Weights of a small GPT-style language model, trained from scratch on English Wikipedia.
Size: width 192, 6 heads of 64, MLP 768 tanh GELU, vocabulary 1024.
Architecture: LayerNorm before each block, biases, tied embeddings.
Training: 204M tokens, 3116 steps.
Each number is 50 + 10 x the weight over the matrix's rms, rounded and kept within 0 to 99. Layers, rows and columns count from 0.

# down: layer 5 MLP down (transposed), 768x192, rms 0.185, rows 106-122, columns 0-95
# up: layer 5 MLP up, 768x192, rms 0.184, rows 107-122, columns 0-95
down106:53 68 55 58 68 52 58 42 47 47 66 39 52 43 17 50 51 57 45 49 57 46 48 34 39 35 41 35 39 45 40 68 61 31 61 61 62 52 60 58 52 42 39 42 70 66 54 56 47 47 51 54 52 42 66 43 49 61 44 59 52 29 59 42 49 37 27 59 40 49 59 40 52 49 53 40 57 53 40 57 50 40 39 52 50 45 51 41 38 62 53 50 53 62 54 55
up107:56 37 43 42 46 46 41 48 36 57 44 24 55 55 42 51 63 47 39 54 53 55 51 47 46 30 56 47 34 43 66 42 39 29 57 37 44 37 50 49 55 40 58 39 53 64 64 51 53 44 51 47 44 45 58 25 36 54 76 58 42 59 49 42 56 59 38 46 35 42 46 50 47 48 55 58 47 51 46 57 60 49 55 48 60 48 53 52 49 73 56 51 60 58 71 47
down107:53 41 46 57 44 66 37 44 42 46 56 46 49 49 49 32 67 30 41 57 58 58 53 54 50 33 60 43 53 58 59 41 31 31 45 55 53 55 51 41 47 53 58 58 53 53 23 46 43 44 38 58 57 50 47 46 44 44 43 60 61 52 54 62 50 43 48 53 38 61 53 33 36 29 45 67 47 48 54 50 49 60 50 39 72 56 48 56 54 62 71 45 59 51 65 60
up108:56 49 49 42 53 74 49 59 54 49 59 43 57 58 44 36 40 52 70 56 53 50 60 46 69 48 47 58 61 46 66 60 62 62 43 43 60 45 62 66 61 54 33 41 62 66 50 51 53 69 49 46 53 44 51 28 52 45 46 46 39 56 60 58 42 42 45 52 65 61 60 46 62 47 49 64 62 40 31 48 37 33 49 30 73 49 62 47 69 54 42 45 38 66 62 56
down108:34 56 54 59 39 35 55 57 63 55 45 68 53 50 59 73 46 49 46 58 53 52 48 46 38 50 33 59 56 42 58 44 59 37 44 53 48 43 59 27 66 57 59 53 46 43 26 56 46 56 50 65 52 44 63 74 36 48 56 47 52 53 67 54 53 63 42 44 41 51 40 39 50 49 47 38 54 43 57 52 48 45 54 37 62 48 53 47 59 45 46 45 34 50 38 26
up109:42 54 54 44 37 39 39 57 47 31 30 58 31 55 35 41 51 35 56 39 37 50 47 48 70 44 68 41 54 31 50 47 47 66 67 51 35 60 49 44 59 54 60 51 64 56 48 41 61 50 51 52 53 50 41 51 62 46 51 47 53 68 59 45 31 54 55 62 43 47 53 50 31 30 41 62 43 48 43 43 65 51 55 55 55 35 54 52 40 49 40 81 59 45 45 48
down109:48 58 42 59 38 47 58 68 66 47 49 57 55 59 43 52 55 21 38 46 53 44 26 47 62 44 42 58 26 55 50 58 40 46 41 51 47 62 53 47 40 39 60 42 47 37 52 60 33 55 56 43 40 50 59 51 39 46 48 55 30 61 43 38 44 46 34 56 61 58 54 58 47 66 50 58 47 46 64 53 50 44 55 42 60 49 40 50 49 63 59 34 46 51 60 60
up110:57 52 41 78 57 52 54 47 51 41 41 51 54 40 41 52 39 76 51 48 62 48 52 47 55 50 56 50 38 39 57 61 45 52 46 35 48 35 54 70 35 58 58 67 58 46 46 59 46 34 53 54 37 41 36 54 57 48 39 48 51 47 48 35 63 45 67 54 40 51 58 63 50 50 55 62 60 44 48 35 53 54 50 37 47 52 44 31 47 44 53 50 36 48 39 58
down110:35 50 50 43 56 41 67 55 46 46 50 39 57 56 37 58 46 54 51 55 56 49 55 42 43 46 53 54 47 50 41 58 42 40 45 77 57 52 43 41 55 43 46 45 46 52 54 52 62 42 41 38 28 57 57 46 64 63 59 55 51 58 35 48 66 52 45 37 37 45 45 33 57 53 51 50 50 58 65 60 46 55 49 39 59 56 44 61 56 42 41 61 41 46 57 54
up111:53 55 46 69 54 69 57 53 51 55 43 51 62 48 54 56 27 51 27 68 36 51 64 62 44 43 48 52 46 42 72 58 52 42 23 74 52 60 63 50 50 45 48 54 51 53 50 31 50 41 37 45 47 56 41 43 49 71 36 45 35 65 59 38 45 56 44 56 50 58 60 40 61 41 69 51 51 60 45 50 65 45 43 44 39 61 59 59 39 36 33 51 44 53 54 54
down111:44 47 54 40 48 38 63 47 44 54 37 55 46 54 67 52 65 61 61 46 34 45 39 60 63 60 39 53 39 53 60 48 52 47 44 50 40 41 40 31 38 54 57 52 57 25 51 63 38 67 49 50 61 49 62 44 27 64 46 35 36 38 50 45 63 50 37 61 45 61 66 60 52 69 39 46 34 58 62 49 46 47 42 65 52 52 67 58 27 55 37 51 55 52 46 46
up112:48 54 59 49 58 43 57 50 61 42 66 54 58 44 39 48 42 47 50 53 47 56 54 53 50 48 56 42 64 46 59 58 48 48 16 60 33 56 58 53 47 41 52 49 48 59 35 61 57 57 51 45 51 52 34 52 41 41 55 61 56 47 41 51 36 64 41 48 49 51 42 54 54 57 47 66 38 28 34 61 51 59 34 36 40 55 36 25 40 45 51 67 51 54 57 51
down112:36 51 62 49 45 70 37 51 32 70 32 63 47 60 48 49 46 50 60 60 32 55 60 55 46 58 54 65 56 37 50 43 45 50 43 42 43 42 72 65 38 61 58 49 46 50 72 57 54 42 60 56 58 42 23 48 53 54 46 51 55 56 38 60 58 51 43 62 42 56 53 37 68 59 60 52 56 64 41 44 67 39 30 65 52 48 43 51 33 64 64 37 39 68 49 68
up113:75 51 52 46 53 52 70 57 55 53 56 39 45 42 50 55 50 58 59 75 52 50 50 50 42 46 33 24 63 63 44 46 55 57 32 55 44 41 63 50 51 45 72 52 52 45 39 50 46 54 42 39 47 47 36 43 55 72 52 55 45 57 52 44 53 48 50 69 38 57 79 41 56 42 50 49 21 51 52 36 57 56 62 41 54 39 51 45 47 65 41 29 54 53 57 62
down113:62 40 63 54 46 56 51 40 35 67 58 46 66 58 40 38 38 34 60 57 56 55 66 65 56 60 35 57 27 46 44 58 48 62 54 59 52 54 34 47 51 70 56 50 31 50 54 39 40 54 42 49 71 56 48 33 44 59 32 49 59 36 42 63 46 48 59 56 62 53 40 60 41 32 49 43 47 49 52 51 47 60 33 45 47 46 42 56 36 62 56 35 42 59 74 48
up114:56 61 31 59 36 59 51 54 43 50 58 46 43 79 48 46 45 43 33 37 23 51 40 43 56 44 40 38 32 32 47 50 47 61 67 39 44 58 53 55 41 46 33 63 45 58 57 52 60 47 44 52 56 34 26 37 47 52 44 52 68 51 54 43 40 55 58 66 54 48 62 69 38 58 38 48 39 48 41 54 49 47 55 54 39 47 50 67 50 51 69 54 55 35 57 57
down114:35 45 46 53 53 58 51 45 32 48 42 53 47 48 52 53 54 54 55 53 62 63 52 40 54 37 57 32 47 56 55 40 55 54 39 60 56 55 56 55 48 44 47 51 56 44 45 64 44 43 51 50 52 38 47 57 37 68 61 49 48 51 71 51 66 55 24 30 40 52 53 56 54 38 51 29 44 42 60 41 36 57 46 39 41 44 52 40 55 41 57 52 52 52 47 56
up115:36 48 38 44 47 63 72 54 49 43 50 38 45 54 69 45 48 71 43 50 44 59 39 32 32 53 48 41 40 47 68 41 66 32 53 48 49 46 61 48 63 51 45 64 57 40 34 66 47 66 57 38 54 63 54 33 49 49 52 72 48 68 53 48 59 69 63 44 55 69 44 65 38 59 53 34 57 42 33 41 49 29 61 55 60 66 56 19 65 39 42 45 50 63 56 26
down115:50 56 52 57 34 58 50 48 40 59 40 57 67 47 38 41 36 42 50 47 34 41 18 71 30 71 64 59 34 39 47 29 43 49 69 36 35 72 59 43 48 45 36 48 56 48 57 51 51 26 45 41 52 41 54 53 27 71 33 74 31 33 43 58 66 48 35 39 55 59 54 48 60 32 51 62 60 57 46 51 35 58 65 43 62 56 48 64 45 69 28 44 51 42 46 58
up116:46 40 43 53 57 72 33 51 36 44 52 42 37 52 68 42 42 53 50 38 48 48 70 49 63 44 36 43 44 41 28 50 66 61 49 49 57 59 57 45 48 42 43 62 56 50 54 44 50 72 67 67 34 54 48 47 62 38 40 63 43 29 44 52 28 53 68 49 60 55 70 56 37 47 65 31 53 54 44 50 34 26 56 47 65 48 63 53 48 54 60 62 44 58 67 48
down116:41 57 59 64 41 41 51 47 55 54 62 49 58 45 45 53 56 52 71 53 47 44 58 55 60 65 51 55 34 65 50 47 52 47 52 51 50 47 52 56 44 51 61 60 52 51 50 64 64 59 40 53 48 51 45 66 35 64 47 41 62 71 49 43 60 41 42 44 46 50 50 42 55 49 45 50 40 55 41 52 36 55 67 40 47 59 49 59 47 61 58 56 51 38 62 40
up117:65 44 51 40 61 50 33 42 58 62 55 43 63 51 50 53 41 45 52 72 23 53 27 46 58 57 39 35 57 68 24 52 53 45 74 56 36 62 71 48 40 51 33 49 56 53 55 52 49 40 60 43 57 30 55 67 41 37 53 56 40 47 33 31 54 53 40 54 59 60 52 69 53 76 59 55 53 48 61 58 66 41 44 57 47 29 41 47 50 50 44 47 51 58 46 48
down117:39 45 67 27 66 51 49 64 51 36 61 41 59 60 65 54 50 44 43 55 53 47 42 63 59 70 46 60 54 58 49 40 31 48 44 44 41 54 51 62 42 50 48 56 25 53 42 36 32 60 48 41 63 54 43 39 39 39 60 48 34 61 41 28 47 49 51 48 45 64 47 23 49 51 48 57 45 48 59 36 47 43 34 56 63 48 45 54 47 37 52 47 61 43 61 42
up118:48 47 50 52 47 40 65 44 43 40 56 60 35 64 65 54 37 49 27 45 70 63 44 26 54 29 49 41 64 35 65 47 52 42 36 51 59 34 44 53 53 57 51 49 56 42 18 51 46 44 52 54 62 54 51 50 55 57 40 45 42 46 50 62 46 61 43 48 61 48 53 37 60 50 50 51 61 36 47 61 45 52 33 51 57 52 70 50 41 65 51 29 55 33 39 42
down118:56 50 41 57 69 58 36 57 54 43 62 37 45 58 39 40 45 42 47 39 46 40 57 53 51 64 50 61 56 51 59 59 63 52 61 59 41 43 50 37 56 47 39 59 73 50 58 66 71 49 58 53 40 31 49 50 71 71 53 43 46 68 50 44 63 47 44 49 57 60 46 42 52 66 47 63 47 47 55 39 65 31 75 42 61 44 46 61 46 64 50 48 47 50 46 57
up119:49 55 39 53 58 56 75 67 48 45 42 52 43 34 36 71 49 59 58 65 42 43 55 56 56 54 64 38 51 50 50 53 50 39 45 51 26 31 47 45 40 56 55 70 50 37 36 39 56 67 61 48 44 47 48 37 40 52 37 67 46 52 33 44 46 64 38 52 45 53 50 54 63 55 31 41 52 53 56 31 44 39 54 47 36 63 61 59 55 50 34 52 43 46 38 25
down119:55 52 57 47 43 51 62 52 43 40 41 36 51 46 56 66 60 48 46 44 70 45 49 56 36 47 38 60 34 42 42 60 49 54 45 34 51 54 32 48 52 47 50 55 51 69 47 56 40 57 54 50 53 40 52 32 64 44 27 54 57 58 70 38 61 51 47 55 55 48 45 51 47 33 37 46 71 56 74 53 31 62 60 68 46 69 49 35 48 60 47 48 38 71 42 49
up120:37 50 54 36 52 52 46 36 33 53 51 80 38 40 19 38 48 61 43 71 59 59 43 59 54 47 48 40 46 53 40 55 63 49 53 54 62 39 50 48 44 68 59 48 67 63 32 44 48 60 64 60 58 63 61 54 42 44 50 57 55 55 55 48 40 52 46 35 41 43 44 45 45 28 35 59 41 65 46 58 39 50 34 33 58 56 52 45 46 41 72 60 44 40 52 47
down120:47 52 52 51 50 46 70 47 48 56 47 54 51 51 67 36 50 60 48 54 38 58 58 62 33 53 51 50 51 48 55 60 63 65 48 59 40 48 62 49 58 49 45 52 62 52 58 41 58 41 51 50 51 55 53 61 73 29 59 51 58 53 55 50 55 51 42 47 52 54 58 39 50 47 48 57 54 51 59 46 57 43 50 60 41 32 36 55 47 45 67 49 58 45 60 42
up121:45 49 60 54 62 64 46 58 51 53 35 55 44 36 49 58 57 64 54 43 46 56 51 53 39 41 64 55 64 33 47 58 59 61 58 35 48 56 62 36 56 43 60 53 60 56 36 44 57 44 68 48 41 41 67 53 46 50 41 24 42 50 48 38 69 45 31 29 26 35 52 56 74 54 40 40 51 41 70 59 44 51 49 69 45 36 81 58 40 56 27 42 48 59 55 50
down121:45 57 57 48 74 32 48 57 68 51 58 46 29 40 53 72 75 52 65 37 41 46 58 52 57 43 34 67 40 42 27 40 59 66 72 52 59 58 51 50 46 58 63 47 70 55 47 41 56 56 47 54 60 39 53 52 35 64 50 39 38 43 56 44 66 45 44 54 43 64 49 39 54 43 56 37 56 44 43 48 53 52 50 50 43 50 56 54 42 51 63 60 28 49 66 64
up122:67 49 51 42 45 56 36 60 51 42 50 54 38 60 44 47 63 54 58 42 45 48 50 41 44 35 48 43 47 53 56 48 49 47 39 56 35 53 58 45 52 43 48 43 54 55 48 45 56 47 62 52 46 53 41 59 51 46 37 50 56 41 55 51 54 44 52 50 44 63 62 51 53 52 49 56 55 53 43 55 61 51 53 64 55 50 57 55 59 53 46 48 49 44 42 48
down122:64 41 45 48 51 52 45 43 56 41 53 35 61 55 49 35 61 54 59 37 61 52 56 36 54 56 52 67 51 46 52 47 41 51 56 40 48 54 43 52 53 55 41 31 43 48 53 42 44 44 48 55 43 46 65 48 40 70 46 54 58 48 52 43 41 46 55 40 38 47 40 45 52 53 46 27 44 55 57 58 40 42 41 53 48 50 44 43 40 39 56 66 44 49 61 53